config.toml
d_mlp = 320
rope_fraction = 1.0
bias = "none"
init_out_by_depth = true
doc_mask = true
train_tokens = 106700000
Each number is 128 + 24 x the weight over its row's rms, rounded and kept within 0 to 255. Layers, rows and columns count from 0. Numbers have three digits each. The size before them is the row's rms in percent of the matrix's.

# layer 2 MLP down, 128x320, rms 0.114, rows 0-127, columns 192-223
093:155121145110099150131135147085132182111120161171144153115093124111092106136118133126112087142150
096:169154115144111119107155145128142144135163154160111115123114111158110120117117142116102138127136
116:159120135107130117168118123136137104151133111161109178132127114136121150109122137105140124163087
103:173149140090101108119142120140137136140135138125134180111115108125108102140119125103122134155148
091:167121182176128147118105119124126101131135133117111086074130103129156102180136158111148117077105
095:107167142123106116138139136125147141112122131134131109145110137127110116120120125120143151095145
093:107112090148138139171124145144145090106098143139129132137097137139113109113127089129113129137161
085:151152143088125113128113119129117108115149144100142121146161136081161168143133152148137133143135
105:139105139146135127154177116114146083147173118116106164155142098118138075127121158153108139103086
108:107107123159145098113221147084135110136160091136129123136145137159107138120122153117134142127090
096:158124130148123131129115136121148100124141125106148143113109158077149087141158125136129141104129
086:127125114118125114102141142106054187137120095153124154111139128156132106169138148153126162117143
108:197148072127131132110095123133160164160133104201110144121109122109096158126119132142113176086131
108:092102161140143136156116130119145082144089135158126141133110102106103079112143071143109123133160
092:115122101112150136137165143149137122110079125130139150135108183105132149143128104140135128148165
099:114144143171128128115125121156114153179142125065116130082130120109077118127126175106109143158076
100:110157168189113149095140128166143112155118154109131107185121126137129137170114142136163134135110
090:096098145119120175127135101114154105146154150103120104138143127122152148147115160136114134099156
099:131148135116116100147138134104145116149142147123087111171116158107146180086099140083164153125125
101:081144122151149162105113142111147142093156156189117109105111146105128156081121130148137139126115
109:142104158091079089117098154160125112130131120139107110087103094149123139158168068106121149117176
091:166139107122121128078134159138173111129113137198075112126092154092134107128162105135115142143150
090:161087099148143116137117140087113102137120077151078108089158075154117119100119153132123100146147
096:153157129130149098153129123158100145116120120181134135126133133112103117132116129141108113128165
090:092148141119135107147129119111134145088139130113138132179149163135124120137166167119093141077135
109:147137114065131146133122128140143160131125154109156160143122133097103148090107135085120081100142
091:052159172082127075140148122132102140106121166152124120133119143124173107174119143095162150109145
098:131156140115139166147126133116122137148127167154177089124099122121131139130116145108069116150138
094:161143135156142129110150133114103153126114104083083062135104115127166114124119112136104102097126
113:113111139138109143119133136137073129125117144160119088141135136169170123162122124164209067154154
100:133171095130106090164140097113133103173130139083076170130117107114095127108141121119105119169121
095:165146149135112146096120150164121138132139143099156127117106129114141116158142117137120127134117
093:138165123080159139112155095144133140123116127121125101097098137106117134104158103136138117103110
093:147114082153133105110119182140157139146135129173144101131121139168101161065107145137082149110130
109:107136081166134144128143118135135135082095105145120134119127108148104134124128169169132110141117
109:083184120114124127124144173074144107156144103155099121084153126122143163123145139131161148103136
095:170133132184118130153096105136088134143113117108137128110135090116141167122130152138098100108125
106:095131087118135092129140113100136125108147106187123124150119147115096090107161151101090083150144
150:135178055152136100139172111109133182127159140122159124128166118111115147101134163130121123132037
093:144126138113138123112117153128142092102137104140129124072124106176126140115145150166129136124144
092:150118153118125121081106154113172143172156082136130138106136121142079107138136137093102133089124
101:121146167113128088153153165165105136127148123168134144117149135165140141141121166150131141122169
097:124127101126162121130104152138145147125094150144115112136074135114180121089138128141152149150165
095:114157119140109140141112136142129108140132107138121112119108130130128133147132116159085130135137
132:129118161132121110155141113108096070120116145120092128131099129125139123134100140144163107146108
083:169154141107129116121101143125126160129106129150102165124150110175181066116105109118112123099138
103:142071090102145119177138088096181073134132127176146168135105163106115087105141142123104125175128
093:119128114117114128100122092123115178103112121124116118120141166107112149107118131126175143111106
111:129131133130108135134174124118093148120152152140150145146146165152126120135115111114127114144061
098:132116132084125168142149130137101124137139105148083128136136141128139176121100150130133106142142
109:132123148141147148078138145106136135132137139147108091132160147123115107146104134132134111134137
095:110111116118162127109102154166120123149128123135099111146130128154111149141109073121176130089126
096:121110166117126130108133104123105145135085195148106105115083133120149139090118127092119136142138
087:102103083099120165141080174141141120128141135140122113116118116089123183139179131112146117125141
135:180184102135135070127180083130182151145159142117151132137151139178171155128120144143133146138113
096:122162093127121166091125131144089152098112122134115075106122108105155157144096130134150112122161
092:152125183145125130111080115157123112160163126147136191128106097164147165126172146153125112180085
116:137117062128128122117159122141117143129138100125147136134125157171112160031137161113117156120116
087:107083092137141122095147100108065145127129111138109133146114151127122145132127125134119109190146
098:195127127129148109108119092124111116125107132073158097096128135134128183108160138113098120088112
103:158115139106102115129099082107104140148130145141096150133113130104124144103113110136116107143161
101:135086126136113151180140101122125153142163157136146138133126113146082161143123149115091129116091
095:132106114147109131122161086059120154154114126105187132149142102100153142129134117135125151142131
101:186160089092127108171157135186102161122126171162136184118109175187137169138126138156177152131135
100:140121129145143169155161119109146109140156148095107121116178115107132128126121155130144159106096
115:143085116146096066113116107136143146143130118141166157106160097106140136137149114126109108177097
093:128166138171147115104164134143150113120121102160092144109126109128118151139161174115144149142105
085:121131145090104130127142121114102103160116154134134136133119139082147112154152124143076128122180
101:133153094115129131128110143121153121117097146097112106146166124145136087139129112100132160082082
110:136113142129107068085113113136137156115135138058132133100144132098102114097146134124136139155114
094:139131109135141146151118159083126133117154119132111134120127095171122159084107166104133143121106
097:109125092147132148123115122142105131140132112142152132119128137111108137140127139112163134151111
106:119118147132128152142152097070144115132162062137163143122169123084099144147141115126132160108070
105:157115131158126143125160119134163115121111118129095122115117151114116126138119144124149100165089
095:110121133142155106125171131132151124131149087124105122138155131115097109104121160122135160116111
114:133136112108139108089071123155098147151163137142118140111128120160101122132142146105141128124090
100:151103104128137073120135138185116104090113144109131125105139125119155130190152093125133138145129
105:163122122099155169118099168139170151114124120143102111152131154160108127141141143152101137127104
093:118110092139137103153143101159175110091084085115094158143152153155088129141110125174123099158136
081:137157086113103176139131113129101150161131146157157147077119178110173114113134113129134136101096
093:147171198105136153147136137182133108153141149121141149142108127132076124172096146100135144064143
103:092169119128160149110128131163104118136142104163123110122105123168104119111131159123150100142129
089:133147138104133118111177146130163095151112090112139140129144106183127140107126104151129141097104
111:140134095132108128145160107094109121159158122112077147093130107136136158104118146112123167104127
108:166122144134141141144129163130137127144116146098150148164130130092171119137095124149141118154109
111:128149117145160111120161128121109099122159130141075126116139126138130100092115121153145135109147
098:092094164112123164110133165154147146107176102118114147156157103142124102122156124101161144162154
101:155146134101121167143143119119156144118104121095186118126119129137157082140108104103108140057139
104:129124137100119099155096123154131187116100152140135148143101160082085098131112135145120116129104
100:156126128122119099123132131188182113128149104151114161084121110137124135123129152144154142122135
097:148128115141113158124146107099139151089055191097153082157123142117108128149129085102137114092154
095:173110092131138106127128105147127141124100155105180155171117120128116189112129142142136132176150
098:130123114135105133096107104147121135136130109133130103107121142118130175105145103137148142147126
107:125120146139103121116131153174141138131129111160170134123138130149123103128117111134122161145164
096:118111166144105166100124148113129135127144139122169124136157108148135143128169136142103121127099
098:139164143147135124144133130117136127089150167123136120158128143138121105106118108127144125147127
096:137148156100124100155132163140172161097099127092172100091152121089103144126117143089155127090140
106:057144125133158174154128091169087153090108125114135149170149127102102125170110148143160151142116
095:171073149115134139107122098126161126117107112111112157152133147130156145110115129147082125124117
091:121124096126081136157100089154115139147105129109107103159118176143165149138138128157117117132107
099:117149107116146090094108124091121113092124129122093044134096172070142141150119121130103136085114
103:136105134134136136087118131159141125077084151086141127099122120130172082152140120134130159117144
096:137117103085093114124120119117093190122137165120127118141139135164120107092119116114143133121142
109:111125103118134099132121101133129099134158118079102096124171129134171135139142149114170099086122
087:159112094154143143108125117102151147123178145117152135161161121131113142100139122118097139123106
096:100129135184118091128068153160134138092095146146133116126131079121105146148157134139126105108123
093:106137116121114125105116116174137148127119127136145126151152103097105100162112102125109143134101
092:120089069142148117078080141126146137118107105110145078146145171157108120064132130133115145131126
100:096134116184142096101111145163159144110172115106141145115123158138144200142160176126155170134111
101:112160089128126168123111162132148163081125160159127151120115122145109130115130113132128129117126
098:153114102136098123133110132085148071133125126118099120110154125159155149114162126122105118140140
105:112091098166123158115137145183138156139132144145150127114146127166132134126124148131106102133110
092:162086146109138122091117157152117153110116182138138082135123131091171139118158113130153137145132
113:138168134107118131135095101111140180152139141113130143139138085109092155096141175121150149140116
096:147099112174115135118169121107144134105134121133150115110130142121142146110158167119115130094133
090:159131148117153085075101116145094127144146157107164098109152120143126123105125128137116145103113
103:088161155143122114126106129157148129108161103170138143130150102116094118136118136117149142142105
111:110118113151123113138138106112141117126139144159133139133083135063087106158160132108088092121116
117:123123110130123124131159164150148141112134123155146134143111129111116150143140117135138153120118
087:143099128174133159122121128112175136137135114122134126144166118118109140125123102112098107099104
088:129131160096150143145118112096087120153127114171103128108118118120170141145126112129122130134110
095:150128138077109142154116124146128199132114141128134136136118135154148161167152127135170108114139
101:169116178139135137074126100099127129113145095115136140130152134136135107120128113100139098100118
094:161089105159135105116138114141140138117130066155126170153130142158126133111116112142090145154140
094:134082129092146122121095111110138171101134115128142139163117147117138115073137106125095159103111
091:126147170107125103114129141177108155136175145107103124166136102163132130162105114143145106115100
087:135109137169114131131141154104106101151127150120123140137088155140136157137110133118147122183082
105:128147145175125153123103138179149173114116150156108133170141103138080125162118144160154122159116